{
  "head_dim": 128,
  "activation": "tanh_gelu",
  "norm_eps": 1e-05,
  "positions": "learned",
  "attn_scale": 0.0884,
  "init_std_up": 0.015,
  "init_std_down": 0.0,
  "beta1": 0.9,
  "grad_clip": 0.5,
  "batch_tokens": [65536, 131072, 262144]
}
Each number is 128 + 32 x the weight over its row's rms, rounded and kept within 0 to 255. Layers, rows and columns count from 0. Numbers have three digits each. The size before them is the row's rms in percent of the matrix's.

# layer 2 MLP up, 2048x512, rms 0.0979, rows 226-280, columns 0-127
088:143093108132152137112145128155117158129110128161080169151118112135159166129134180141131138161137168143091141120169168124045098075131135094096097101082107122093114124149155142102103127160132158105164134070130092129154139125085104150154090095109164065123122189138099126098097145122084116171132125143093132199105097130087128152077091112180112153178111161211153134104124107087116090134155
108:169146141135092161091151133123133139126080099149154057134142188125078147122119171101120161160120103071198136095114135159124104150156109148153092113088133085156125105157141104110149091044092153148155098103103157085203164183124138118145071064155142148171170112141140118126095083093143174154149144084107131071130167108104175145096119106095084157176111164078190097080159148064108105138124
105:141116088165165131111095105113140119095169072117142127119129142111140145172117103105115121164147123108161077175112072140127131118137155123160124095163176144160144126116089175155066108106130103122125147170069114156111104152072140099141230139130180142171121124156110115168137145154129114051083107120114143100104089143137146109110149153101098178125080138119030108109074124127138101128185
093:180162150101147125095128175134099146111139133122135135173135155156093133091115210166124126147121127056122119116126157076148074074146148183115169121188116123148106129211094119219118162099092129096129141107094119092127121126054178138179138064164132123108122128131140089102113138160141147132086168094124152103088098074142091171158153158130178098099122146142141137094158191140149126155142
113:097068134106185093117110109108072062115097166082128158121067154130164173166173102116168163093106149125113169128078104128147091107126088127145100107141107103154146213158193075148141129122107055127104123112151093081177137107070157070097125131165091124055143120133174110103182157111135111119123111154141117075142178095086108086136096137132169188075121095128134130098183119107118138112144
098:099110073148109106150172125157119158150110152073140102107079143163113068163129117121134193148087174136144150112123110065131164169068193152090174152162146136076102090169171110157181163123138127167100100143171121111104124176076131120175086162124128136139182095082148124159076073184092112137121098126115114105150141088131132082098122114060181097135099193122155130144152157070072131146127
108:137117105115115118148068105161107139104213134133123130069193167116118093128095111045112094089172193162163122111088110068108103152185176085105175123102186126120110185166141098111097178133145173114168168115176119081117171106090057153153119164114085125102128073106045161097143135063163138093167149185125118141120126095114181128148045089129177128150132092146107139184117087179159096118085
096:190186124136085131100154080090172133134148193178171172163067142116140090164153097154109175089135125158047090190163138100105114125100159135147145143153102157108051104101081107133164155110118116144183140108094103117088109156129166118085147112214121122134000196067156183154091117075162146137126082143129072125134155144130125143104118147137113071099090152092158123103163122144112082119119
107:137175139081141154118118137125136103132135167173134154179120069147146110098142130163114091091151176160103128144152119125135104102127152169159119112099090132192194188126134151173142129126098152081135173169117052093128143093128144150124147088148142130135170136116118116149108112123091106132138162112126134098146136177077146159185093016097134102113163171139131076143116128105141207137065
093:135089081106136117081117127126127142150174115150115114080199102155140194133131142122109130084114074122085151130152149127177097194120203075125157097156160112201149145128161138167057123168104141106093056172154138095151149163146155144163148172082141098112114117160137148121144136158148126105116116145134142147150169075063114104110078117178118134124096154121178097103171130185158169121170
102:099173133197116127139158145083143183166138120173090090115185118084144074093175130086156139246089121124124150141073118133140130059084136129063113178143128149159103143114092104123155174179129172118116136166182094097048135139091122113138090180175129148157135149113076134127096054149139167107181095115153152102168181128112092140049100153155126153122079157159163162138136070186169114148165
099:123125181099126091095113175145148154122103127121167130045109180128096203196144182114147139146123156113059063142134101091153111088124120163118137176084131087101128144139175078127171098143138198150146061174074165063167184155103170088088181161127128069156160136137086160091087139126089145110152108070112111099103145153118128134103145142118164122176141083203132163057152158092122093127126
106:136139157112147130110174103104116071101061136141154181102074091177154113144152078100152122162066147144177085152172113110157126159150127136153155162144194110161166119182162078149140120078129103147071090126212110149142165126162109096139148143141156181144175158127114175170143118183167100070177129113113117125143080125174150116125097139122105090099158142222139109090103105068116131098121
097:117123108115161134064090114123120126128157175125108155122114093144176123092159077141131088173124115125129114071071080144128154113127119112110133146124196145182112096095138144193169147112144112201128163108182130121156133156103138119118081151105111128105116144141137043154128132129152123152113122165200189113101142155126191147235132109097125131099141098091132122190099102130133100133105
106:061215154107092131137144087201153161144145102155149157177203111077172124147157098164118091164133144066113096104146142104133124128056141122137147073125162142143171141096075113138094180096176155167192128129128072155077176097118160177121126098140125186093120183159087116131165111110102146124100156111104099190115160146192118155121142148186077123110174142105117124081153153117082175166067
103:152207160114086127134137136118110114173109134180109128165115070163134050103147156095171142115141087123189208101079145141113124135102107164099117148095154103101135138141162139140110131105132153102118099138144190108191087037048167126086117116143178168100149087127141137117129129164162179199151100104137161128093179165087135146115180116113149116183092149080116152133109193111133130120118
093:183087149183120143186078086149126099141104179151114132110092128113166100171090111118155106109102144157156127123026179142139086125113164139123061122096098115107155106138117127092138071121095109104159122156105140112136108148119142124168127115144110104157129072078102093148116159149101104114123162142147130116127055153174128114108112178107112111102169004149129120085126134130107119131155
099:149098118116126157122129112156200171138097080130071081140106110082123094107074141091124208081155100153141110096087144123160197168138182126121121168164098141170117123076029113119124178105135117131156054095094083091063195166095199148114099152106099076150118151111131115117134123137080120098143112142128152122131082139142144128103140147198128191120173135177142192153115134103138132083134
099:155150169086113086141111116142162145070136152174147100198159162101130150149141088156137134129130139125127149114131173092160092075061146121129085210168126140170176130148084087099165156118060110201118108140132123110116138135050137129110150128185106106104050082106104108182169170106137116128151095153189128086158089118203124193081077145107123124140140117132138148108152158088163130104109
103:145191165154130120113130164155159114137090128068186151075155107113154134174157135103097134145102176132140143189097043115155144110152165086130148122083143135153126172095172170118151106183125107111098132121151197127106134102169109116120110104123122148125117121087117108136158080154192141073157076109141140059168148150110111138180121092159157118115145078127130140094096128061090144107119
097:157154109122105146061124110107107147129109131140098122085119124134161110107139079135083156158139085143128105144169110138142139152135104171146137102131151111124149135145153140168134134173051150129109033118136172153124096097139125193076174145152082132086152140150104140174116155170090153116120098159054151120107142112074174137070111163112173142106045073079136150092199134175119108117122
107:100149128171117156135160155153179069103069153069144141124170135112103194143116098160151140136075127088142117061153087131130134088172167051087104129182122068107130132150120164112148109101132083130144154139072135168130100149143135204133199132122198177074124134139169115141128138090109061087073097160167106091106129116113141123167122141126132122107100080114147121098164129060101160116119
105:073217147136114159135121074159147118136113129147165166183098120141051108137108144149123127074114140050071091157151148105141133109139068112121175143162073128117089121102145128176123153123106150108159127138092079150148108083173092158154130177163170144146141147122158142134111109102176164088142129105147167174097124091117145152102173119138050129106122137097157115130123101112116164127078
099:157180079083115074125120157183139143113136139111108153093110110127137116118117128189137124108203180135125104113103047176122098115108162153148120176180147131200106121114123098143172141083185126149103107158159061139232091134083132129086112178143136190111090124191117128157101173120150157145065092111159120126157102110165211159198136117155143122081132193136170132079128132096128149116111
097:120157106140093139108237174198138124159126115105085106152136154204191133112097174142139152111133120190158082154096125085120120111094123120128128117109122158121107089132127083140100091188156089089042149121147102161098190127170109140143129145204116168122132098135184168132109149132165136144158109133110070152137107119110144105034128109172117180141120136063159123126150144141137143161143
096:166084107126166080143113179191164186091195153132135138125099188151130164108102141162211134106156162134115101106147107131118148144135114137100150134198106077117112172136088141116104145192140117113126151150122139155098111084124069144152108123102105131120055123080071087108140107126150127110160132153073136120147136173156158115122099191128067171112136164122137090095169162168114058107106
098:124116120158110129156144078111147120155136108124168075138096167164157124126116094125114100112153144114133111125193111136114170144160131146107134175165170094079113096140114125124168132123114158107135120091139115150115112138098124169139122115093124094165136077107157140164182138124117117216143117155114101140123107184185107092150183138107145136126178151100187101174151168071135124124114
109:128145143150101090139191111127074108098150117069129092102139076084160085128075149106069112206115172118166100091097108108187148116055110093112136108143149113177124169128166141138147070164168157190147148167107101165095145131007171107085126077167070122146117151135122092156121094136130123134155124052092121084164117110160103060100110166126115120111153152174138047144103138141102105117150
107:174106088163070116138098120119140161119107138058077175120192162050153121104030118193090111117123101190161136171143122201108182136170173062129122148154124128207157148126112098087127149136064135121125135134147110190144131138132152163169135105125123198127118184076146154108141148045078088130132142121168126059149152129093141089153100183189078129079127118186176072191131092076143158158136
106:101206130105161101147140142093114137098145101189186122147140175097114115101096148163113130062140086129106134143171044107108107133182129105157118109132130145116079097187072138147089160166105144116150121067125150123097107155180181120194074109091045095093164117151067156147154078151178153198136178117088140170138115134169132174097108136134121147173174124058097135073177125132162153121095
104:161133094134198138129105098098113123043124118152081148160165086099153153136103126177136131108105108125142160114169156106098102182068098088108103154111134091123149110164184124125159146074111159099159076119134084175177082199161066112118101138155079176094133087091156125192077113066121055119105140141124098092163087136109142150137171112131089134118135160208143090098149139168038156126133
093:101105148162187096075189097148065101106168110135139181155161117140187103144104146148136137112161095096130160174140140159203156137144089035109144059170116141107085157140134125110123089096108145115162136127110107148157109118147175099138062142103141120076109107148146150131152198116120138191136104114086127115118118124094137150140119107107086111137106180168111156100096211153143171091136
097:159103109116152087133083094201150065211140075092136160162148119146135118136124107115088088157124141063143150088125083148146156084140167104118105131097120059181114094140136083133065140187147141154135122135078082153125138121133127166079085118123121105174129169179146108079169129084127120114164160104129106050146093129177144128157165111105116139066114124139214137174113118100128149174058
105:122136118072086099130083140113132130114106096063080101143115143136181117191109117102151145130112118141129098162090112140154116127178130104152130140164141139103113195160068132095130136123145187155126093119092156169122109129088123081065100103152135153125125124128088103149119109142124083113169094117120161100120154101097152110096072145153126104176195195213142108127127152151075129127114
088:086170128144101156114121196116056111146094127120167141112095163126123158102165125110078177108129116157088123156118121160143072106162192159151106051098169102168149160124123134122093141117158146102111117120157198121152116147097151145068099091158014075101126131090108155178146175131172153110186143124111101109149119118170136094134159132135082129150107102121148096125113106157110125196070
102:090103080128131194139085145170149134076139126093148113144141149087189153119135137104071080143171113155127142124121172143093124141094158175125188123124175090159134165105113155131120097176137099170079150103114096118135163138175101119149125097130110171136145099123115125103108170160122104083072107123096071116058180108199101113120121067086137138152129182139125136200168087136136086147087
094:103100119171112204092085068122092101126137172067157125172060104113118162093164183074096185123112121105142134078145177064140183185203084160134169137162108120101131135108115191152140127199109107120155107109133128122086101193034029092118148138127123119136176112157139172144113111131111165124128075136106113133157142136151119095134182106146108119113171121144153116157122119066107065132099
101:059169152110138072117146122120124118036119120080152124140108182108148148163118122118125109141111156101153150163138150156113118173110199162122167125100149124100130180107115132131107103117153104132067143147070113133134094065169059193127153132121127090103128167076120084071162138099085092155163096120120134119117106107174154133202109130100169113108124126137075105154167167175153147089108
101:157134108162117155163137135159050115111141159116126108094155096132120140126085145096153110105142104150138086138082167164140145140117144151105172190154184140194147106140087122111094167125104101151081054160139118159131135087083152130141166123160139177097120141164114146119135128105160096149100095155122086090136091157124210144168103116140165184183068130117100114178108119172113136135149
105:122167139158109189134131115183134172112133141105077098117117141120163085137120089133072157109133098134194103217159075140156121121129094108109105103126105080134217140183135154168105147099114083097082132179123130091141164116130125112094156160144156139128134125140120136128114125191062149105141128090096111172104172135137089131155121135133122149130075129112102144193160176123107137106123
103:115127078190070090131114100128159125080127167122120120145159186114135176115079082090103123088082147113089136101150130152126134093100139121158178131133055139072081142118101160114132096113143114093155104113078139132114121184109123107046126108159110124174146187162153153147122122075112074087154115094124084032080125100092116134096207150086150166124084099085067146115092096113154133117126
094:190084051144133151127107082153054127118131147142182143115131135090143124134123110139134093190148132148146113107125155154092145121143069124078176112158147099076155109139149163150097158048083121134165081118142090146095109135088127106171112126165095137174143109105137153107140113127110105160068143176174116126183153132136156146070171161133145050089133105146178170089116168087160155144126
103:135088129191166112099106123166071100167107113079170160104095098135120177121133185206137115130084161144146140087106071135193061072069138152139095113172111153120128126149106131169104164135116113104140118140034140124147092189067100102092151069108109112112088140142102103145099159071133102136101087151131099130144150151089200147190141157106132143148084121125138136088125099142173145116104
093:131146173142134070116106134113126157102142130135118131152156118080076086104098122097126186132145087133113158147106129134125145101114127134134108073147157131162092100136088192128204136113144143122105080117115120111101146047131121093082138144120170173153108158159107057143123190134132126044058096150126152162123148136101086111118133054144157113125099103114108194137145147102122138057125
107:125137165199118122152029104138147147160178129137127175110075141108114099144154140088131049121152154118093123098111073131145111179158163107149106158112156116180131124165077168132111158149112130170160128127168184126105179193154122112118148118153142120159100155101122143122096166149164127159099082106165180082171109066124116138133147049125146097136161070146095119124182144122161169145088
098:151156154135090081130100128157131117071169097127129082118111173136083126134188132117108118133089138117171151085122204095168080122103199139135154100113111170165120172139080140138079089119119168097127079116103116152090144184158165155099164072148110084119152161204165147190133087181130128162183143092127140129112139108121086157136077131144105032126090105100154160124162176096129121126092
112:138117091152126123088174087126129171102148197118090160104173129126088105150129157115150152146124126104121101059123118123092126150100107178148083127150127111124121150094155167110090109137093163120136126117150095129127131092129121080082143105158141131135126161112144169159180097136179144115135191101127102081153136117137160113077118144104158135113086154144133066144109121105078186085121
098:052103175173201124120143104110144126112176160093128145155104118072118069170168164154129151147108108112125112159097127103156090109111129109105097089164113085154130112081128132111120094109149135121136155111144140175162177148140145101138084138127164083089105218167154084105149179117084097122081132144143109158148094086104093105160173139146106133107118157078105119079130166076105136126130
106:082154070138104126086127140080122102155152094167112126079133219163156163134127091103147101131130196144130139070096139118099121105141090118134135125092163157104097145155159080115125095148120129055121188111168090164155109199147169155082163133130074129113162133159131163151142155171102116133142161143109196072080071139087161129146095101153104146129126105000120105209102078105133160114152
100:118102151186168138084109124128105091131125120158086092098091106164139072159085089110146135138053067151103121141133174124106121041132137131151144130090128093149138110128110147091137127160063095074155137087176220165134094108077125145119142106124168064095132168140125080177139082191101074191095077127108148133102094174132108103186111112059073093134091137069193116084105124118125141145155
111:215093155154124128143067167103147141131089139175144153060181129142129194074059122164177125175156156180205168087122134108144174149099091115112101111105125094198092150092149123132119103151078109163160079121121079134097126142133147130097064180122074106149122190141064098127092147154105049078117159131146139190121107117110127146108138135138128182184121123182133106114081135094174130109081
100:109122129097155125089146160108114166115154174103055096148104091139081172125130172103141153105138134129143115130127123107096099132153110154070126137166123069064151147124098130127111150034138099163069133135157159181076124078085162104160130116143118103107166143130100104104179107099066092180147153109096149141153243153160128142169203114144155095176120104134224074118104155138122102149129
100:068136151111183151115069110108100041126130110137129125108153131067135136106091144117122184057107101107143138081173091116189101150107168138144125129130148033126098125135127167126147131176163153166131124151117142128163151088121119135139132157169182166150142137128144095071066143120091115081145060165134083119101125149145120122153128105053134138086108141142128134107122133138123151112145
097:169109179102125114056115140085108161155134154118157155145153075157112102103089147115144124064168137168092127112131114070104114116130178111154132145145148120123143112122112119093098112145167104126158090128150138111158144183113124189083136132110166192151135088052061116104103113128097086048076080154202127187138110065167142142163164124136192100140161180163086075171158095092186159115063
100:223146147089106168090098131121106147038054156126087097099089150134099121081159160136174101117133145097114169128105131137130129108112141112125107140188141102142140140172123147093114176148138154116111073124166128157165106118130129166106130139182048113094160103177150145117156158113117086162214136156135102123101186095153094148112082238089111125184120154178138153142142145131177093074085
# layer 2 MLP down (transposed), 2048x512, rms 0.0898, rows 226-279, columns 0-127
087:179208103190112101114161071143129139154164100144115086125131157109145198123123102166095107164079089093058116125102125101132085198178154146145128161116162099094106171144151119122111138099113114163084178137175130112113145119161094181129106110168055124147049087109132150164133102164135131143144131096203103133138114148163140123110144136104089136119082187150151130135140102149107137114080
108:141184092115118147094138088159143129102167095115123116109146131139103106139146163153125159126130149116171101127136098108173103095125088118209194147069150150116150114129126120063127114169163169179149120138109180084155116085085101061164155115136157138132137109151134123154098145142081179124129152080108071156099115096080178192125141092077148133170146132130144117033135128127086116070135
102:141119172129145146134110119103157147152166190134100116157136119155110169110082158101091107155161148125199150081109164158156120136116135159102176143100166106106189123099158164155150149166134153034088095125134140127118247121106118124164124087157118051158093059150095113152117155178113127106073182109081098138139049158059035068151105070112077150059111165121154194146089070099073140134120
092:111062153156131116152122127163107073127189132108157103161178197115150166176121255137123094158202167116199132129066062127152087161133129113115165151135082177063105086133110106118145056150116153139133116128118125140205165146151071134061138125119090120062073159148111153060098196171169111124117110155112144130129101103106108135106153107147125143188140106122107133093164121096097136141129
107:118123104072138172102130113094101156113158152084118158086086141152071168151069118090162118072123109147091119145111150056115088160118162050152118114109119122152102117131133137135117149135121098067186140108167134163152116143116104081160150084093126099068178052133149163078164196104128132156111119164166124152103086130124153083091136124122106167105154150142161175183168122122088113168171
094:116160134164098137084099163122119081109116182112164086082117082102102066143101107133130148149109132143114076100162132107177136152117088122098141153107139084081152129128153105082128130120109128078116082115095119191161118091101113104147110126110144136156084123090055149167157082117074210126183129102156150128132084136180112077107173117119153139117119173112151093140126187163122123132084
105:135109155125128103171096115096149083118170202129155166129153082048130123186110056130139136068142142106092123098176080155152131117102146146142167153074193109106128194083121201088145114087163046153131187138138143113090123103134094089105070130118087143061125096106113077131102108137177090086119138136176144132171140144140148156145098167117132124126078149182078145128113119165175156155132
097:072127120166090137082056142157168083146084168130157176139122126187107131170093115184132168089121184137089130107112117077099113072129156161127100082155116103199149106107182068113161108167119134122203130138098155105140108160161146085173081116149174123144075154138112183118069172145169153176114114158108098161178110145116104123110138140110129128107132083132150150111112100155162092131106
108:148151130133180161129144076102077140133109099211157109153134077058060106099069145101120139057131117102166075077116123134146097075129131204094088145133089146195125137094163111153112129186083121140135149152139092123137146126145126110112128116134064155182154068152168136156154131121157097108106120117092103100108202111132151150165161103118094151095165154133128148091156068140140130104122
097:105182135209089139075161164172162061173125087102097125096143171124146146152153152128178106169143097123105113098143133132104176178127174110074136133140135182146145161161066166153138157079185141146117102100086165155145142137042141119131130091154110145086122147120126130083102067144105118177132140142114135148128167129049165121118125130173210144176072099173137073140174138101132116128048
109:140119081087134110138121159117144142170118154109122118159192128134106149079146136117162095121096088133078169163120135137099103097162179069092170140118113113118081141091115135146101126156152150157093125179155157098109145166159112140127178134109089118139063180109038130166138084066117121146149150162194148134154119174150105150078129138135100148118125132188125144145106099172136201159172
098:140108174093161082143142120119132156130168146119074146099130097171117076107083111126156189134101141122149186156089125091094154093111128154150194138102120101155189127145168177130134141142168153119076169189110137144141068115079100127162140105102128194108128078106198122172152117124126121115085101111126124139097077165116131163122102120101100053172091136170161058087044142139158133114077
100:148159105245156160147152128145091109107138112130113118109108194149140132123110124127144204141152157117132167147077086038068077093097162087101145131115156060095168121149168154152116143121110162126152106092079112128133133066120168090099109211177125125122103117114115139146147081136113141140140170111165065088105113101143147139122177049091075070105087116143106169104080156140174174092150
095:134092120084124078133122146140128171117099090144140144130121120149169149221109107126058202153112116172139076130094138035132076118128110180130119143143104071108130055121167072097092108123162122086106096147120115172101148106104140123100092120151128156147099128107130136167147112109146177148110119087095160117156095172113164151073157105108137121120079091079142104114175130117120094160137
101:089095183143106174119167067146115104160172137238166077138089102124147134123108169156101098107163180111102139160134148119106117128155179074107184044154093139145114131159128088160145141128150153132124084133121092151105140123104115238109130123094141107185160117114190094085162083148145123163117118105143111173143136156186104171144113138161175195093131074140187130158164124126173133142107
097:084137110072096194107080116147120130165126142126080129159170154170137116120117144122127116113161119160116109101155158113182207124151148096124191109129133164135104142136126128088144091144140113134128123100169120141072171133136114133144124141125160147083191131117129093108125141087144081109090050101151117141156090165143169121118118134157096080099135143134132109097136131143077139139177
088:150149148148105176145158102130100117144128126187159180124101131123176150155082122117109162102134128133140092099081137168173152135117121141118200152137121131108160172125161120110136084139125171126066065119137173063183133131158097074141153164095082166139151167075062110094131132181150120147107140115097128125150072135101159083133074113118105124107166083114185115058164167155116073109170
100:132140141186134108120120130153152109132152117117123131130120140115114162073138119154130110130140151145158175145202133159130094132082111144138096147173149141070126121141158086165193116094155078126202109132159073097171064173105091128154130018178148132117156195163161165109147146116078154110190179212110093111138090148170174129156077119124113153186120114168133144177129149163134144127101
095:142146096117185092157127088118191126132126120174162106197182143098130153161104154089078129121188162126131131154110114100080082174129120101083126133138110100104109120125120146123096081147142098130123184178127142181127087150110130130206127105172132140142123121170113123121101128092057119183164154196105127095114106135176127140084156163132112173145108094109096128090133129100048068120108
100:165110151115100108151136089133150132133131130101106112157093138149128210131125123200093145157119160132090133111111108094148151134108070126131081208137082136093110151137142138104125175150155089179178155120174098120147121131066098158123118115183087148159143122099119130113145122039108140127109176078160137117117104117109091142100179100166151096124120156114103121126171138121083147114156
106:169166150159091194174157136133174096117110102145146161144063192118110154155138103108179193125132098143152114118099133171156155097184121126129133094080150130097096147123122169184128138130048138108106068103169091201116098182165092137117173170120101169089122055081121120137113138160112183166132086092072114110176104106089159181091146123113125121134137126121128143174092066156151107111141
112:135131139160163143166091113109099185086091140133092146124102150182156093127191102078148135143126110121170155123148156180106133194129081167103133171124135098150087142120133121095188113131136134187172108107138134111108115106126187091140133123154158121143118129161101153098159112131149134173104164115113165113171115129157156140148100101119134127139109141131107106157095105137128099112129
097:105144110133108105119126139148112114138170096168116142182123108088136147122126120137070076126067199116110158100086104125113163092104091163105216149143163109127136098118132158133088145089123123143134165157162085196117137120136081103140161175068100061070115111111125107119102140182122113160121122199171122139130131085114125110112159139162114193146099105126114119105166139118162152146066
102:152087109142139135139098081143129121156130191041177107113104079184111107104173088126155086174126179138142140081147124146125128144060145115164104162106147016171105144120137181088140042165179180147144115112143174174123113157130133159138049134055129165125218115114134090142161110126114116081116114128117138105148156108138150184156111172096170160108160145084177168092101125082134125122158
093:125108103153159112121080161183105119174202148105092112124045113129134128115125139162120194095104192139129119120129109181071120104078053146173114096104132085171104118097184133145105143115142118084109133105103119115092162124158124102116109131091112122126098131132142112135145164174073098158145078125106116124127148103102138164139161183193125072137142133143147112139175143109077119121102
093:111078120072141138149071118130114183134110090086144092115124118148167092083159157098137188086107146111087146064073158154128117141170154120139150136094152104096201155114104129099150117167113122132116175100140064146179128093141148060130133108109147087120135066101132125163110131129074083154099076086108108120172209163117154127197126139134123143124110111126131141093189155085142078089133
091:164186101077116098121132132173120093107115115178094121158119097118120118148154125098106097144143116137053033060078120081155143101081149089141133131127117117150155166118134100134104112100119087154144122088108115139164071135071132123123138145099120100084131116090145160188071166080129159140162097140170148153080123071078116122153169129091116117135170173124073174144117139127100137116139
099:107152126101091107154205150123151123138228165162122119124163040143171120145081145149082128089216169125095137119171110074163091099111037091155153136101096157157137137120125159178153103097120114133105149127105137151096149194153146157103143128135095133124131180135130046120136148116163130089068102172217148091112115097126144102155114142149068127131173187195146132104097156110059114156146
115:099140118120093094187122143118129156165116112163131068141131121172159159126155127138114172165078179074102156108122158114106092128125128165154144137138109166084133153172121125080133086177232103127161123077134094107129162088113119155174117179165111106143088141134081125161112058167150130159139195096148139149142129127139108186126176115043142112183116154094173143082122128177103150115096
103:140100126091068129098137155124124135199114094130140169103126088098136187163090102158147134126089187163103111128139213106170168113136158091121112070108142107141147111144141159123157129118133132146124156071129169114127127069105147072159053091097146168087165204069156122135108166128144093141114039123148113131120103130144110105141110179117147149109175158120099166125091112121094098149177
101:137129097132106075123105035135175148115123156112148133145074114130137086155132189089090131108108098094169150157108153140128145133138142121152161167193140142148110123123136121122113099122126128127165180130162124125118122132190133080097126122083140117252199124150064160102100129135183152201087144189153085171188152133145104138162125115135111140176111097141134097154138117127096148149134
097:133155155124175162091088049128160154110081090149182119153138200147182138094068130171129138088123105098138157105204101111139119106083170126139138189098067141155162140121117104127129108141148155056115110147130105138189151111154118094094115129135117169075173095172158140168147151140131129117169093093082110077129148098112124124155091091141099141097069105176138130155100113128104159113077
104:139136086161125125171141085126191148186173121121142131130089145187162145109160124133189168158147191096109145128074073100117152180062106107098115134217110112148123145164194135164125137189152074104085173155070151118174168103195100225108082147117140091170151155151150144103198154128152105117134135129107141122117104131191105150155147153115084107143137155107164100160101107173142169123122
109:109104111157113153181141120135119091131116081035081122154105136126084113155131170114153104177114160142081113099073143114153082142136148130089079100183104154125151184149045136120111117106029131125129096117077118164160141140127125145168092146119187130126106118143104112119118122154134081119159098153095100113080169146125156103098128093140084097128120164122094120134136118141074172105174
097:159090139129148112136129087087167149159122127153129109179116109160112096150106150116147172164133163153174141090125144113089197134122047102157188222134077155101100117114136090125147095191130099154133131108120091091105127118126129129165176123113201199170132152122152124112123110137089057118078101136183140190097142157116165102137087163107141070108124142104124198091170138080127169080106
100:108134152064107195130094121181098071116135171155177103115029108174170120115123148138149183193109087124125167193159130113199106068093123114126160130111083122104209091115150090136166109128136086148087124122167078128152146130156160111132138178110144101127165111130126129082068145091084040125093158159079095124087116153087196178078130148180096108161116139153110151101144108154100140149148
088:108033134091122085132146157168136146136152073165096143111097133117131122168111105181114155193132104101113158102100149131158090183075116058141135148136154156107110105134109145108117123147143117133156101059145163076038126102102079120149118144044096112058161124128112111098103160134182098076127159163194120076145126151110115080152136120128104139121147161112107155154056097117127100137168
101:134158072168138079147149161128120165069146123130193130111148141134109128163109062089163108140116194087141106085081141147164137127150122176135159130106126113124154148153148147098139098111122170154129093111092149070100108097060111144141121098147144106190118156127079109171153148148087078145124115158159136088139105127112125155178128175147115129128082165140090150148175180105065136094124
104:109149112122182108117117126149075088121133119155089096120110111064155124158101112084141114095159145133122078110101150129127159091080129128144188152107196133125117160139120181127086168183059090145154113114164150126171091204121094125153184096124157129135106181175138159125112068156163108150148122105106128092177153141128119094151094141156052126166148120124125108151116147162105144131170
106:139099130078148186140116117110153183089093119095151093119114131159102107166135122157107151153103086121163079193135149149134092168190090130123130126102146103122192117157119128222087070122086112134118123151157134037099122139144123143142131085107163155139124156120086175069117097120133134093103170122125079178096081120127121100117173110114144145127093116097074216145160108104148144142116
099:155155125136128083170182131114117125163186120176107145092147140168054172129108143127137156175111119100200182109136101190063131120109143088159149049170122126054135096160142150059117150125131151144135115090151120129148086112104108081136082083095141072176070162126118107136129128119149107059109135110066160143061114093074122087125218145159172097100135147094141121147129141141152095129118
098:120169134091173165137123062103114084090157147136129153148128116127093161084163152138157151132145151154137108107142102064113172177102114153145092132133124131099105130153110171134126126163124118120133154096095156113106101133102151120162132080096162027126154101104125199152082159097151091075156079128124107107108067115152165087094151103127134087132178124147117094075079189143136163124149
104:149103107149112078098106131136113128155083169118097144088137156134088146130135112147185083075157148093151147174155158195120120106148147118180129187088157144140061110104097135135150148140138115082084188127170111111155042103127137121187147158050150101147057107144133181129057151073174126172170143108104143120149129107123143125199121133085118062131113153110174151130122124130109099168182
101:163099108113030130164134158084093180101128131144083155152164199127083200081137100144099131181112116103150110130125139146150154101096104140076136165100142067069128140120138115059106174133105137128149069107098157089137189112096114138165168134122113138107123096155072122143125165106136162143100123103112107141138148148157123107138133098126130134109106170149149197124124094113183130097139
111:131141171167125153151184163112139100115107168103145146104117154111120125140078147132092133117160080119116146102128118142166149188103192095159156159098159169143191135116163128109094131184150126137145089103158153137104149097130059122129148162147150154122065167130123177062145139079132190080133126112167174063090056110099100126120082095131074132104171085116114163148164116177091126128111
099:179100092112120127110102114116126137112161085133138101160098175149159118144126161094173168206064060085114141062161220076147170128069106092132119138167115163068119128101061126150163207126157119145169139209163152193135110137123085197093133081082184138126105122095127139096092087164073147129157103148139141124097158096073132108090098204102152183139109136152154111146102148105160130132138
111:060117128139141103189116147148126122114222068093153133079187083167181129145127078091103172137099152162083128142099088162134115178084093117069170134114149128179121142174101147185098158065127114151161173169169112179102140104171114161154152109156106119137124109134124136180108162112106147186163096121181129163112116092182187087152085159103112144184111073132118158095079108149111113122118
101:097087131164120142115126136090152164149103126147116126117127104100139131161126081136076112112123145118150164148120120076136114095150116198073169112118168083108107196105147139115094126067064150143116127097118209136156154140125091105189140116088106159150113170182144153159139156112141139113131148077143121102113103074120143227133116131097147117169124157190101119133170109156131145133161
111:137078084145100128129082162164149126181121150120122154081141147206161093177091160093107107139132202114125130107100160088075140171097063115164062171105111103138112093150105128076148079102117179139151116133103093099165132182080161053129122051107101169167148136123106133144129086130126137090161136133130088082130135096096180178118076132084118148129114098129146144203171188088136077126122
095:153119156124198073137151115180130114110067110156120114115109114126140088139135188121132089146126112129131139141197164125184171104136202137165116140172156090124171141135153103139061173090152115173135097137140198108071119142179138133102068148149115120085160152149147099126133116049149123108142145135147126106095127143136141138171132095103203135185102166156123105162135131108152155091134
109:182073144118186082151081130145114122112137177145188193144162118149100151060140110134137153163113098141124155145187130089119163054078118155098127171112177127106143186155143091163122150112087121115138154098154090126125102138113166111101176164075127063135131178171026134105084121162110125141153075093110157081158141085142161147085127108139158151132071167167150145137115094151141199129097
097:135156140091160081161118072112092112112118154122092129130166108091118171082147147125132211133186160084158120159153126124133120113104091108147109091142109139145184138073184114188157140086136161099128086137048064104098092097120117073136103058156126096157066115097125163183104155089175124136103047171137121146119118117106105110085133147133097115126136070127091175106149102140144137109085
098:115091102128151161087092128127142140132188118147187187146092137101100083084144109177060131123131103092120117120121118181090125175151139183060136113058210036061192121140137105138174153113154181106099127135090124138160112136126127104072108137148111105128115087097153107113037151189080117140084186081163172126085118132118144086082107119150110133140095129104107090137067104128086098200157
093:126148135158144095175142086131140134088113097129139120152149105113127131090145187136077129154140174105134126134089142118079139162135093145163081145154143109197104096146106148190143106187113127115091118087112081131156122090123107126114161095139065139151147162120123073145124105148098143175101147149188143193130151057142094186133136129182107073096095147089043110094138116171141054148128